{
  "n_layer": 10,
  "d_model": 512,
  "n_head": 8,
  "n_kv_head": 8,
  "head_dim": 64,
  "d_mlp": 2048,
  "vocab_size": 13027,
  "activation": "squared_relu",
  "norm": "rmsnorm",
  "norm_place": "post",
  "norm_eps": 1e-05,
  "positions": "rope",
  "rope_base": 1990.0,
  "rope_fraction": 0.5,
  "qk_norm": true,
  "attn_scale": 0.198,
  "bias": "none",
  "tie_embeddings": "early",
  "parallel_block": false,
  "extras": ["local attention windows", "paired heads", "exclusive self-attention", "value embeddings", "a smear gate", "capped logits"],
  "init": "normal",
  "init_std_qkv": 0.0159,
  "init_std_o": 0.0,
  "init_std_up": 0.0159,
  "init_std_down": 0.0,
  "optimizer": "adamw",
  "lr": 0.000466,
  "beta1": 0.9,
  "beta2": 0.99,
  "weight_decay": 0.0,
  "lr_head": 0.016,
  "warmup_steps": 533,
  "schedule": "wsd",
  "decay_fraction": 0.557,
  "decay_shape": "linear",
  "final_lr_fraction": 0.05,
  "batch_tokens": 262144,
  "seq_len": 512,
  "doc_mask": true,
  "train_tokens": 1890000000,
  "steps": 7210,
  "dataset": "wikipedia_en"
}
Each number is 128 + 24 x the weight over the matrix's rms, rounded and kept within 0 to 255. Layers, rows and columns count from 0.

# layer 5 MLP down (transposed), 2048x512, rms 0.0252, rows 891-943, columns 256-319
[[154  93 132 154  96 114 187 100 128 113  98 113  82 114 104 120 144 146 127 134 107 123 202 133 109  98 134  96  77 129 151 156 120 160 168 110 130 139 101 130 131 123 132 120  91 163 142 187 104 121 103  53  99  94 171 125 133 149 117 132 135 107 132 129]
 [156 121 147 129 147 100 120  70 172 139 112 117  86 119 109  86  99 148  93 118 121 132 143  96 145 132 126 153 119 133 132 122 153 147 148 101  89 150 132 111 108 142 127 135  99 128 145 123 160 126 127 126 122 134 105 116  86 103 166 131 126 139 117 138]
 [101 128 139 145  94 115 128 111 112 128 148 125 110 137 120 124  95 111 161 150 166 171 122 145 130 172 141 110 177 147 109 126 154 132  82  97  92 109 117 119 128 104 119 126 146 126 116 144 161 126 141 149 161 107 125 155 133  81 145 170 137 147 123 108]
 [155 112 138 135 125  94 114  90 133 111 131 148 133  81 137 115 119 168 123 115  80 115 104 156 126 115 120 121 143  87 101 110 113 138 157 164 170 142 130 143 136  97 134  93 132 130 179  99 137 131 111 130 118  79 133 111 155 124 141 128  89 119 137 117]
 [130 153 136 179 119  98 113 137 120 121 142 137 164  74 103 119 119 113 146 141 132 122 123 109 161 149 161 143 104 140  83 131 156 139 208 160 138  82 155 103  76  98 130  73  92  96 128 108  77 123 150 153 189 100 165 139 146 118 132 147 133 121 134 154]
 [ 91 142 119 125  78 120 104 172 108 149 141 144 157 100 102 120 196 139 143 132 146 155 140 115 134  91 144 157 128 143 131 103 112 164 144 119 129 115 119 124 140 144 156 158  96 167 122 125 151 110 128 116  92 180  88 139 165 134  88 139 128 124 130 156]
 [125  97 114 105 127 164 159 141 109 113 111 130 146 113 151 162 120  89 116 160  92 161 142 112 115 117 117 132 132 122 149 192 128 115 134 114 115 123 119 130 103 131 138 115 145  87 143 147 141 127 145 132 156 157 145 129 121 144 103  47 155 162 113 112]
 [145 116 126 108 136 132 157 114 127  98 148 120 116 126  98 110 150 119 113 187 120 124 164 114 126 139 173 146 159 111 119 154 134 166 168 158 118 137 140 111 121 134 140 113  78 159 159 155  95  92  94 133  81 119 135 103 155 106 142  85 111 109 143  93]
 [140  93 109 124 136 114  80 113 171 137 153 117 155 161 147 195 148 129 107 134 158 115 134 119 128 152 103 162 118 143 105 158 115 110 119 104 131 106 100 104 134 144 113 165 136  84 141 152 158 166 118  98 128  98 154 158 135 114 145 126 199 129 127 157]
 [155 133 175 128  98 151 126 149 163 175 124 125 120 116 150 135 127 134  86 126 121 148 120 148 132 153 195 154 166 108 164 160 144 138  81 108 152 111 164 143 150 113 113 106 156 125 124  70 175  70 164 116 181 114  85 137  99 114 156 142 134 127 125 119]
 [170 106 113 107 130  86 176 146 123 160  88 114 140  78  98 150 168 159 145 124 122 114 166 126 123 122 135 148 142 126 102 120  97 152  82 101 137 134 160 136 131 141 120 147 138 121 129 143 129 131 102 138 117 159 143 142 147 146 123 121 151  88 122 109]
 [157 116 124 120 165 187 105  72 144  85  69  99 158  38 150 121 145 108 182 150 140 148 130 117 123 126 130 141  82 125  92 131 119 104 106 107 125 135 137 154 129  98 128 103 139 138 138 146 101  80 127 100 127 112 119 125 158 110 127  76 134 175 134 152]
 [135 118 177 128 116 138 186 119 111 156 158 132 105 146 122 109 117  84 105 151 124 141 154 144 136 128 137 139 118 177 116 119 115 147 123 130 143 123 136 132 126 116 131 133 144 151 146 130 124 180  59 119 151 155 157 142 137 134 105 125 161 137 118 113]
 [110 128  97 145 124  78  88 125 149 155 110 129 110 130 112 128 121 143 117  97  91 134 154 117 148 184 139 147 104 138 155 127 153 121 102 112  82 103 171 132 176 149 126 144 169 135 135 122 122 118 128  78 138 131  93 106  92 131 108 169 160 155 119 171]
 [129 125 112 148 116 120  98 132 139  74 118 127 105 168 131  80 144 142 137 114 116 100 132  84 101 105 133 137 138 117 116 131  91 127 160 134 120 117 134 125 148 149 175 156 136 110  88 125 150 144 136 132 169 147 113 128 141 119 169 102 126 142 111 138]
 [103 143 115 118 117 143 135 133  95  82 141 146 119  87 136 123  90 114 141 145 127 164 114 118 117 142 134 134 138 152 157  86 126 126 155 129 137  99 106 140 102 117 180 123 111 146 136 135 117 149  82 136 124 117 139 183 145 107 170 115 112 130 110 120]
 [127 152 122  89  82 146  95 133  91 106 132 118 157 127 137 114 135 116 142 153 127 147  68 158 146  98 142 165 159 117 124 172 150 124  99 145 144 108 136 142 158 107 101 133 103 125 156 134 147 110 140 156 115 121 127 147 133 133 135  75 118 146  96  88]
 [134 129 164 104 130 112 114 167 146  84 120 124 122 168 107 129 154 117 101 101  85 139 145 123 118 167 127  98  86 150 163 156 141 130  87 109 103  98 138 125 122 162 129 162 139 120 112 116 139 133 151 130 140 127 134 154  99 132 110 127 126  96  91 149]
 [145 162 145 132  92 137 109 162 154 127 117 131 119 132 131 111 151  78 142 175 172 144 107  94 136 159  83 102 110 114 119 130 127 131 134 140 117 124 131 126  99 121 148 149 148 128 131 132 133 109 126 140 114 134 106 136 113 117 121 130 118 131 105 138]
 [120 111 115 133 101 110 108 143 146  98 116 115 136 102 145 123 138 143 173 172 165 142 149 134 123  97 106 150 135 128 158  84 100 185 131 136  67 133 142 136 115 164 171 166 132 115 121  97 158  81 146 120 103  96 174 100  77 128 123 136 138 124  96  95]
 [134 112 111 141 117  71 103 122 145 143 127 134 126 102 110  99 139 138  93 100 130 112 131  91 133 110 176 120 106  96 138 127 129 133 179 137 145 140 130 136 136 116 124 119 147  99 107 119 136 138 106 141 121 117 140 132 140 138  80 130 122 133 131 130]
 [121 136 149 103 102 134 116 141 155 114 148 132 140 163 139 108 143 121 177 145 126 165 124 124  97 166 100 166 136 150 115 115 131 115 162 135 159 117 170 150 131 115 119 100 106 113 110 149 162  83 103 143 145 121 128 141  83  82 162 122 129  88  85 194]
 [106  98 137 142 125 120 129 116 164 115 127 135 124 128 109 101 133 161 112  79 113 137 170 183 118 154 105 146  84 101 130  98 163 150 134 141 159 137 132 104 141 129 125 165 109  86 100 127 140 152 174 152 107 129 161 114 145 155 143 152 117 140 113 147]
 [134  54 109  94 125  89 139 148 147 159 131 151 170 178 120 161  97 124 143 126 130  95 183 119 132 147 108 100 137 139 142 141 166  88 115 118 178 157 144 155 143 138 136 130 189 147 124 146 123 148  88 114 152 119 132 147 112 118 130  94 133 132 138 167]
 [124 130 158 136 137 126 159 130 100 137  86 128 132  90 104 131 121  87 147 151 120 119 111 137 126 158 110  97 131 147 120 164 111 114 108 112 124 174 113 161  92 117 169 117 134 144 136 163 120 107  99 140 162 120 158 153 124 170 124 131 112 142 131 137]
 [104 166 158  88 135 150 145  99 122 136  91 107 126 147 125 151 103 172 142  89 165  94 148 107 159 113 124 134  89 163 161  92 167 157 130 121  84 142 103 138 104 156 145 127 112 126 117 147 106 181 137 151 135 112  82 156 139 140 201 158 141 103 141 139]
 [169 159 142 117 197 152 105 141 125 140 109 129  95 119 125 114  98 176 124 124 117  94 141 124 126 136 108  98 115 154 120 145 145 157 117 104 110 187 106 134 127  94 109 112 191 147  96 100 129 111 110 125 158 138 133 134  99 153 107 111 168 132 113 139]
 [141  92 100  82 112 140 152 109 149 194  79  82 116 157 109 120 128 146 104  74  95 128 213 130 120  84 148 139 146 151 114 181 133 110 138 112 159 126 144 173 102  87 141 108 120 113 188 126 129 144 124 150 149 108  71 123 122 148 150 151 189 130 167 146]
 [129 158 159 141 140 129 125 145 124 139 131 117 103  98 145 113 100 105 173 123 135 133 147 121  90 149 106 108  94 107  79 125 157 145 169 164 138 154 123 120 124 133 121 123 115 128 110  86 119  66 130 134 148 144 150 166 158 160  91 104 192 136 188 147]
 [112 130 134 136 111 153 146 139 136 137 137 103 111 170 126 147 148 132 121 105 143 126 131 136 130  83 123 113 127 110 122 130 120 118 100 135 106 101 103 130 144 160 106 146 153 140 114 124 123 132 136 121 135 151 150 135 133 170  91 107 134 153 181 137]
 [ 96  97 113 135 135 128  65 147 127 157 114 146 119 147 130 114 163 129 142 125 146 103 158  93 127 142 135 116 139 162 119 152 168  80 104 100 108 109 148 124 151 110 166 158 157 168 107  80 126 155 140 127 143 141 114 104  91 181  94 135 133 129 138 140]
 [167 149 137 119 117  97 139 151 128 126 141 131 137  95 161 186  85 130 185 134  97 145 131 119  94 128 118 112 114 153 113 111 111 136 156 146 108 130 119  95  40 109 132  84 126 157 133 152 130 123  90 158 109 119 153 100 144 139 108  86 118 169 104 120]
 [144 116 116 136 141  84 117 164 111 132 127 139  85 123 107 164 126 160  96 101 127 150 195 138 115 179 113 100 128 111 154 145 141 122 127 138 141 145 102 136  81 126 177 154 122 136 158 106 105  88 143 101 140 179  85  99  55 115 130 114 171 142 109 153]
 [143 152 121 140 125 113 151 111  97 112  67 149 115 123 131 129  86  48 115 165 136  83 133 141 161 136 154 122 119 144 113 117 107 141 113 138 151 151 129 104 127 152 187 151 102 100 147 130 142 149 123 134 112 134 157 150 128 156 117 119  89 127  92 109]
 [106 122 145 144 113 100 146 179 105 142  86 137 120 120 112 111 113 130 143 106 153 127 111  79 117 115 155 149 141 173 151 119 107 128 152 105 150 147 110 170 107 139 142 127 119 151 145  98 167 128 124 108 149 109 115 151 110 128 136 129 157 141 134 133]
 [129 109 107 148 147 113 152 148 102 129 117 123 135  91  96 130 156 133 159  99 116 153 143 136 163 166 123 130 105  61 133  86 127  99  99 112 124  99 165 106 113 144 129 109  89 126 114 150 150 145 133 135  99 167 142 117 120  94  97 138 127 147 122 113]
 [145 167 116 132 139 151 145 107 143 123  96 133  67 132 117 136 140 150 118 161 112 156 157 152 132 152 115 163 136 128 111 143 137 153  85 196  96 149 107 107 107  99 118  88 132 167  98  98 160 152 140 139 143 148 127 120 123 160 137 130 129 132 175  82]
 [122 135 170 130 115  90 105 126 121 140 117 107 141 149 152 125  97 140  93 157 143  95 162 113 128 163 156 149 150 124 111 160 100 156 141 150 173 150 158 144 142 133 117  89 127 148 143 147 107 137 136 113 126 127 132 156 125 106 126 140 111 113 144 108]
 [135 158 130 126 131  73 131 170 148 166 137 105 161 138 110 101 116  43 166 105 146 151 143 126 150  79 142  98 108  93 133 153 140  89 160 141  74  92  92  92 104 112 143 148 159 121 132  84  40 106 105 121 177 141 154 149  82 134 147 151 151  93 153 128]
 [ 68  90 133 122 106 112 150 138 165 175 132 109  95 183 135 135 100 124 106 134 167 103 144  81 126  90  91 129 141 142 112 117 115 114  84 111 134 149 129 108  95 166 130 121 122 120 137 119 153 155 165  92 155  99 126  87 141 109 144 119 130 102 124  98]
 [102 103 136 112 136 100 101 171  88 133 147 153 126 129 125  94 167 133 154 136 120 138 134 124 141 121 151 137 144  80 159 117 110  91  85 171 120 139 105 171 124 175  94 127 156 156 138 149 125 156  97 134 129 113 103  95 164 124 144 112  77 127 116 119]
 [143 113 117 142 124 147 102 127  98 146 122 117 150 166 123 112  94 118 139 140 140 111  96 109  98  95 111 101 125 143 122 131 128 150 123 139  73 193 119 133 133  92 106 136 128 136 113 123 141  97 135 140 127 109 116 154 103 140 138 145 130 155 108 157]
 [154 109 122 135 150 114  82  75 127 131 132 142 129 155 130 121 130 122 117  88 107 120 170  88 114 185 131 111  89 136 163 150 141 137 149 142 120  96 145 133 146 148 112 140 142 156 114 145  72 172  90 124 140 141 135 109  99 191 110 159 140 116 110 115]
 [149 134 157 164 121 144 112 107 171 140 126 154 133 163 142 101  86 121 149 112 126 140  95 109 105 173 110 115 155 134 101  90 127 143  93  99 142 162 142 128  88 162 121 125 127 111 131 138 147 125 106  89 170  95 141 114 160 142 168 103 130 149 120 127]
 [118 145 110 121 108 130 160  85 189 148 144 178 159 104 111  58 107 126 127 168 140 130 145 114 126 168 131 152 109 121 111 162 202 108 122 117 176 132 144  80 143  86  93  87 171 112 163 115 132 148 131  86 126 138 132 164 128 142 128  90 134 110  87 110]
 [134 142 143 128  89 100 122 158 133 122 134  81 118 117 121 117 137  98 122 104 117 132 145 113 130 120 118 165 134 136 148 137 139 148  99  98 129 142 155  95 132 131 108 124 133 167 154 142 116 126  98 149 114 136 151 117 111 147 100 135 129 176  87 162]
 [134 113 109 113 168 103 130 141  87 111 133 146 127 144 124 121 134 144 124 103 207 116 146 128 133 112 133 127 102 126  95 124 144 162 156 143 113 106 178 140 142 116 118 133  91 155 143 195 185 137 112 141 125 128 153 124 132 152  85 129 142 111 143 132]
 [128 104 154 159 132 167  83 132 142 119 143 127 130 152 134 119 150 162  93 138 155 124 138 158 130 112 129  79 133 137 153 113 133 120 130 107  92 113 107 142  91 153 164 109 144 121 133 162 129 105 136  94 102 137 121 122 102 167 185 130 137 132 148 102]
 [164 137 130 126 145 138 163 125 134 158 101 107 148  92 126 181 112 138 126 114 151 118 152 107  50 145 167 128 107 164 140 139 118 122 149 150 117 132 149 105  82 129 145 159 120 113 130 113 121 160 114 124 133  96 124 158 114 124 129 154 124 121  99 141]
 [ 79  98 142  70 192 113 140 141 114  92 129 166 102 146 145 125  43 150 128 163 150 140 138 159 134 111  86 140 131 158 174 142 182 125 146 138 115 121 139 144  99 148 147 128 127 126 158 115  68 157 157 148 136 125 113 147 134 123 102 121  87 150 118 111]
 [141 129 154 118 104 133 132 156 158 103 155  87 130 119 128  86 148 126 105 193 130 162 145 137 105 145 125 120 111 142 117 128  95 129 144 140 137 123 124 158 104 127 117 125 191 126 112 134 119 104 131 118  97 145  87 147 183 132 111 142 115 103 138 150]
 [143 129 147 138 136 110 137 157 123 127  90 136 161 138 154 155  85 172 116 104 152 136 161 130 123 170 116 104 128 142  98 136 114  91 120 114 154 133  77 108 122 129 145 129 139 114 116 118 131 112 180 139 121  91 189 106 132 114 154 128  88 126 146 155]
 [123 155 173 114 128 119  93 110  80 144 137 120  73 146 146 114 141 184 131 105 150  94 159 145 163 120 121 150 165 145 153 151 186 129 125  76 167 111 136  87 111 133 126 130 107 158 158 138 109 103 141 111 105 153 131 128 127 141 149 152 149 176 102 102]]
# layer 5 MLP up, 2048x512, rms 0.035, rows 892-943, columns 256-319
[[124 109 134 159 122 146 117 127 114 147 118 154 138 135  99 118 126  88 125  81 127 126 133 147 126 113  92 127 133  60 122 126 148 107 110 110 159 139 117 115 156 115 112 155 107 132  86 178 139 147 103 127 174 135 146 138 130 123 168 118 148 146 138 160]
 [135  73  98 139  93 134 151 121 117 132 100 141 119 165  93 176  71  74 160  96 146 151 105  95  90 127 129 161 101 114  98 134 116 112  94  77 122 152 165 103 136 164 124 136 128  75 173 147 135 144 102 140 106 181 146 153 124 107 164 163 124 134  94 147]
 [107 108 102 142 167 158 152 125  92 154 115 151 109 100  87 167 130 139 146 147  98 124 126 152 135 137 158 153 152  95  81 106 146 135 129 107 147 138 130 134 150 161 125 123 134 147 115 118 130 139 112 111 101 176  98 161 120 148  98 130 101 162 107  36]
 [155 137 138  87  99 156 138 153 162 142  93 141 118 125 110 172 156  82 130 141 101 130  90 154 156 167 120 117 123 113 112 146 169 148 112 120 154 106 109 166 129 170 152 143 139 125 157 119 152 160 125 114 129 101 132 166  51  96 112 131 134 160  88 130]
 [ 88 126 105 141 160 161  65 126 137 114 126 122  82 132 169 134 103 142  98 112 147 124 125 124 126 122 153 120 116 149 127 142 118  74 110 124 136 146 130 122 151 141 127 125 123 110 132 146 117 167 144 105 123 117 147 147 114 128 114 105 123 130 126 129]
 [113  71 132 122 145 140  91 126 103 107 105 155 170 127 128 145 109 104 153 108 127 114 121 153 131  92 150 135 141 128 114 135 111 136 124 135 126 109 105 151 167 148 123 140 124 129 191 130  87 172  84 114  93 128 121 121 108 118  86  81 122 193  93  63]
 [ 95 152 130 153  97 117 145 158 101 138 130 104 109 155 143 146 196 120  71 131 144 112 194 119 142 148 156 117 138  97 127 170 137 141  95 116 155 110 104 174 117 129 145 137 127 145 129  64 126 125 145 151 137 120 159 109 118 133 138  92 137 108  86 128]
 [129 130  99 131 102 132 138 136 162 177 122 143 132 180 110 126 130 126 121 117 133  81 134 113  86 130 169 127 137 123 116 101 137 100 106 103 126 119 140 129 114 159  92  99 119 133  80 136 112 148 115 123 141 152 117 151 114 155 160 108 115 136  98 131]
 [ 87 115 130  65 157 132 164 119 169 104 138 157 125  62 118 164 162  51 106 116  97 101 134 153 105  58 111 154  90 128 135 115 161 185  78 124  95 120 123 129 152 119 124 110 163 128 135 140 103 113 156  87 119 103 114 146 136 170  73 132 196 106 134 173]
 [120 115 141 122 126 104 164 156 148 141 120 129 123 157 111 140  87 116 152  95 108  99  72 121 114 108  93 153 128 152 122 145 145 124  97  90  95 147 169 150 130 138 139 161 102 100 182 126 101 137 191 114  98 113 123  89  86 158 144 120  81 140 109 113]
 [127  84 134  92 120 154 144 169 108 148 179 145 167 100 166 154 106 132 133  97 111 105 157 110 140  98 147 147 101 102 159 106 105 148 128  85 115 135 128 163 142 116 122 149  92 108  94 128  96 146 134 147 102 175 111 162 112 145 154 101 104 126 135 143]
 [109 114 124 149 145 191 155 104  93 133 181 124 119 110 160 145 148  80 121  97 185 150 115 156 128 108 130 148 114 123  81 129 139 104 115 128 169  97 122 164 157 150 125 138 126 117 132 128 132 128 126 145  87 138 117 138 127 108 120 178 108 147  94 130]
 [128 119 158 123 109 111 155 147 122 157 136 111 123 175 170 121 114 140 136 143 126 161 122 190  98  53 157 107 129 147 141 150 131 150 121 150 109 148 101 135 173 129 136 131  82 123 134 125 139 119  98 133  96 181 146 153 109 131 131 113 115 116 104 133]
 [135 137 153 124 135 137 134 128 146 156 103 147 118 125 131 133 115 131 140 107 127  89  91 143 122  99 137 130 161 170 140 164 149  99  95  84 112 107 104 106 105 129 123 133 176  71  95  70 190 141 117  97 131 134 103 113  78 107 101 138 159 157 104 106]
 [106 137 152  89  66 152 121 117  73 129 164 114 123 118 150 127 142  98 156  86 111 104 126  83 148 106 140 129 133 146 127 124 162 108 101  84  82 134 132 127 131 146  92 141 155 145  90 113  86  98 162 106  90 114 107 146 146 114 143 120 185 125  95 121]
 [ 93 128 150 147 148 175 110 135 124 133 156 165 147 133 120 127 132 154 128 119 140 169  86 143 161 121  68 102  95 148 119 155 111 111 116 116 106  90 116 161 100 102 135 155 126  93 193 124 118 123 149 115 137 102 118 111 142  96 147 121  97 113  73 134]
 [110 163 108  71 107 137 118  86 140 146 130 143 161 122 154 142 131 123 148 122 161 143 103 144 128  94 134 122 153 132 110 115 107 179 136 133 141 168  99 108 116 119 100 132 110 141 130 102 120 132 112 157 112 112 129 127 126 145 131 121 110 141 163 154]
 [129  97 107 112 167 108 165  94 143 141 122 103 131 128 122 156 114 146 120  96 123 133 144 170 144  95 166 134 125 144 129 117 108 111  85 100 125 136 137 140 154 124 118 137  94 127 138 105 133 138 142 116 153 154 154 106 125 123 131 131 154 121 134 133]
 [114 106  96 168 116 138 148 209 113 131 161 140 145 124 114 166 137  99 193  87 147 146 135 146 125 160  91 132 118 135 120 143 146 124 104 133 113  83 121 135 155 127 126 142 155 116 146  95 117 105 162 136  88 114 171 116  92 119 122 144 120 142  67  91]
 [133 109 118 137 163 116 169 139 115 171 172 135 121 100 107 126 104 119 128 101 144 141  96 112 110  87 120 151 118 109  98  97 101 117 118 129 130 128 132 143 113 169 147 122 143 125  99  85 103 156 101 137 149 127 106 116 124 129  97  77 155 120 108 139]
 [126 139  93 111  90 138 135 169 104 177 168  89 124 164  94 143 128 105 178 141 165 119  96  89 131 118 105 122 149 125  55 132 135  91 109 107 121 138 136 160  88 102 105 138 141 121 128 124  77  96 118 110 128 129  81 161  73 115 147  75 144 143 110 108]
 [115 152  83 125  91  80 126 123 171 136 126 127 127 126 186 121 113 114 130 113 145 170 110 114 104 132 125 111 141 120 128 139 149 126 125 152 122 139 174 128 127 113 124 121 163  62 136 123 102 145 149 104 130 100 145 112 129 118 121 105 164 141  96 140]
 [ 82 105 155 121 133 158 123 128 115 131 151 132 135  84 136 143 135 115 136 139  82 115 104  75  79 133 175 167 114  97 118 121 100 135 131 137 117 107 132 124 183 105 122 131  88 121 181 128 112 128 157 165 115 147  71 111 123 110 124 157 122 150  91 108]
 [112 144 142 162 150 147 117 170 142 173 111 136 116 143 156 121 146 108 103 149 129 149 115 105 133 144 145 113 122 156  98 142 104 146 105 122 121 123 107 117 127 119 131 145 111  59 111 130  97 128 100 123  89 145 131 129  87 138 142 118 122 182  69  88]
 [122  70 136 136 129 167  86 110 129 135  89 156 114 125 125 121 141  91 181  94 103 105  95  99 143 132  83 128 144 117 119 142 140 138  78  90  90 169 144 196 150 160 139 105 138  81 150 136 154 119 148  97 175 143 121 151 112 139 161 169 166 142  94 116]
 [142 137 147 158 124 143 110 154 157 187 164 201  96 138 153 154 177  99 131 132 168 157 134 137 115 176 153 119 129  63 128 157 167 134 119 143 124 130  95 119 113 153 118 177 188 135 143 158 101 166 143 125 163 100 119 163 116 115 122 131 111 120 105 139]
 [111  95 133 110 103 140 131 180 130 134 133  85 110 133  99 156 180  97 115  87 118 122 127 157 121 109 132 150 131 162 139 134 130 144 131 146 108 118 135 198  92 127 118 134 140 110 135 117  69 145 128 158  87 107 139  65 137 140 126 114 173 147 121 163]
 [110 115 138 160  97 150 126 128  91 153 136 113 126 133 112 111 116 132 126 145  96 126 138 101  64 151 121 155 159 105 145 111 172 127 136 105 167 130 139 114 159 127 132 150 160 131  99 138 115 144 112 105 146 124 158 150 100 146 154 115 189 131 135 124]
 [ 99 117 117 140 146 150 155 106 143 191 147 112 106 126 154 128 117 124  94 112 152 144 144 141 131  81 110 128 136 173 145 171 112 158 119 102 143 116 123 145 139 112 150 162 141 117 113 122 119 136 122  84 110 115 132 193  83 133 153  93 183 164 138  75]
 [138 127 110  53 132 112 151 189 114 151 144 143  98 118  94 112 140 132 148 137 142  83 159 146 123 142 152  76 146 131 106 162 133 124 105 118 130 145  87 121 126  95 154 155 120 107 112 139 131  85 140 180 114 117 118 113 140 137 133 135 155 113 119 153]
 [101 145 116 101 102 146 114 106 144 129 140 126 120 134 166 118 160 158 140 110 144 146 163 143 119 139  95  97 140 134 157 124 159 106 120  87 130 132 112 174 112 103  86 182 125 151 143 114 110 180 144 104 123 104  91 136 124 105 136 132 142 150 133  90]
 [129 106 138  85  75 165 111 149  92 134 163 146 177 137 168 129 136 141 130 134 156 107 163 148 136 110  78 165 139 151 111 153 202 117  91 109 146 124 125 134 124 132 136 127 159 115 148 159 125 146 151 106 147 124 123 175 119 110 128 148 137 135 136 101]
 [132 133 115 177 117 105 121 139  75 120 140 126 140 134 111 127 152 144 165 132 165 145 119 145 124 116 124 163 119 143 143 132 175  80 129  65 149 130 114 134 125  99 116 113 117 104 112 124 144 139 156 109 118  75 136  93 146  82 149 127 128 120 148  81]
 [108  97 154 140 127 111 112 120 130 161 129  87 156 157 128 105  94 132 160  61 138 138 123 127 147 116 106 118 119 130  96 118  72 123 155  70 122 109  80 115 163 116 182 137 132 122 129  79  96 124 120 170 122 112 166 159  91 157 131 135 175 164 112 109]
 [149 111 112 104 145 130 160  77 113 100 187 120  66 147 137 102 105 128 134 113 161 119 130 129 163 126 118 123 123 179 119 119 145 104 143 116 126 146 131 144 147 128 116 155 107 132 153 120 121 135 137 174 124 147 114 181 118 109 147 156 118 164 148 168]
 [159 108  88 170 105 129 132 100 165 180 139 142  85 125 100 115 149 142 122 111  98 101 109 141 127 153  90 190 153 126 104 143 133 175 113 138 107 140 122 157 107 178 101 166 120 137 100 155 150 151 162 145 133 158 111 168 103 139 108 162 118 134 110 119]
 [112 137 136 130 120 156 139 156 108 111 141 112 124 133 109 125 113 101  91  78 116  83 100 105 151 102 178 154 103 150 127 128 102 116  70 144 103 147 120 114 178 181 140 115 160  68 126 127 104 110 148  98 108 118 107 131 125 127 137 132 152 195 109 120]
 [124 131 119  99  91 193 149  77 137 168 133 133 102 138 138 126 119 127 119 141 139 173 101 141 126 121 144 170 113 144 108 127 134 143 127 139 167 132 145 159 155 133 114 117 149 143 111 155 145  96 142 140 137 141  94 141 112 122 103 120 125 103 124 143]
 [120  77  91 150  63 141  96 123  85 136 120  90 124 153 160 144 159 114 138 111 172 101 107 119 132 162 145 186 148  99  96 146 105 104 125  96 161 164 128 160 153 131 127 156 137 148 129 149 180 154 162 109 139  85 136 117 146 131 118  78 140 143 104 123]
 [ 90 100 114 147 156 156 143 161 117 132 138 190  85 125 147 173  72 108 150 173  86 175 109 131 122 136 118 129 129 102 135 157 131 160 117 134 119 129 142 130 138 146 115 159 119 159 123 126 129 141 110 126 116 107 113 136 131 141 150 126 142 118 118 132]
 [129 146 100 102 137 108 120  99 118 150 151 122 159 156 127 141 105 121 134 100 149 115 100  80 119 112 135 129 137 110  77 160 168  94 104 113 127 143 160 158 136 142  91 184 145 121 138 121 109 125 105 118 127 106  95 142  45  94 144 159 115 137 144 116]
 [134 173 156 138 117 159 137 152 129 122 150 181 124 125 124 147 122 126 127 144 135 150 114 199 135 126 109 155 120 114 115 141 138 117  97 121 133 144 113 148 143 131 121  97 124 132 161 126 149 125  84 130 120 153 110 177 167 128 101 152  96 108 114 162]
 [124 103 140 175 117 161 104 150 105 125 134 121 118 129 138 122 136 115 164 151 166 123  87  88 105 127 114 135 134 115 132 109 112 137 143 154  93 108 154 120 107 119 119 146 136  99 115 104 103 185 123 149 137 103 106  87 139 123 146  92 104 124 100 122]
 [140 166  84 171 129 138 122  97 125 129 113 125 145 104 119 126 113 154 156  85 111 149 132 119 170 106 103 151  81 123 137 103 156 120 136 126 103 124 167 102 109 150  98 149 118 108 156 124 117  98  87 147 122 141  86  82 106 145 135 104 133 104 122 116]
 [109 109 110 162  90 112 144 111 110 148 110 115 133 116  90 127 126 129 153 170 140 107 113 102 142 124  70 125 117 118 111 181 100 130 130  99 129 151 113 103 143 137 151 153 119 141 156 104 105 131 131 145 143 117 155 134 125 157 145 142 156 108 103 141]
 [138 133  78 106  67 110 122 128 129 146 112 137 128 136 149 157 119  89 113  78  89 140 128 131 141 148 107 120 171 135 121 145 124 115 126 161 128 123 162 102  93 148 119 122 103 120 152 123 178 145 161 143 123 122 110 137 121  93  94 101 123 124 109 119]
 [121 125 128 137 102 126 139 134 113 136  93 124 150 125 125 140 105 123 117  85 159 132  96 134 123 158  91 138 121 121 102 143 102 147 126 143 122 145 137 153 123 183 165 136 142  95 185 126 186 133 126 143 152 127 146 100 128 150 102 109 106 159 126 132]
 [124 133 143 113  88 131 150 145 134 145 115 135 120 180 110 120  80  91 133  98 106 112 119 121  79 144 180 145 152 162  60 152 133 133  99 124 160 108 159 120 133 137 102 106 130 158 141 119 140 115 139  99 106 131 110 103 126  99 166 142 112  92  92 130]
 [143  97 100  89 134 137 130 165 134 141 169 105 135 102 194 126 109 177 134 111 118  95 104 136  98 107 147 191 170 134 112 129 108 130 138 149 153 127 138 124 143 172 111 186 105 156 107 115 108 125 147 143 170 120 119 100 152 139 106 131 114 154 121 105]
 [153 101  80 135 138  82 114 146  97 117 100 170  97 120 127 133  92 107 150  97 104 100 130 136 122 116 117 117 164 115 137 121 143 186 126  76 157 153 140 130 149 148 111 140 138 124 145 149 130 138 126 126 149  96 130 114 108 149 131  96 124 170 124 127]
 [141 107  43 124  91 107 157 178 117 160 125 153 143  89 139  81  96 112 114 107 126 145 135 116  89 173 149 145 121 149  84 157 101 122 125 117 130 126 141 120 163 149 144 124 158  84 146 152 118 218 174  86 104 163 167  77 133 106 144 159 134 126 118 148]
 [107  94  74 102 139 110 157 113 140 184 120 183 118 138 142 128 112 142 107 165 167 108 109 127  89 105 126  84 117 133 139 158  79  92 108 117 109 131 131 115  88 123 103 171 138 123 150 114 120 122 133 162 110 159 132 101 121 136 115 104 133 148 128 154]]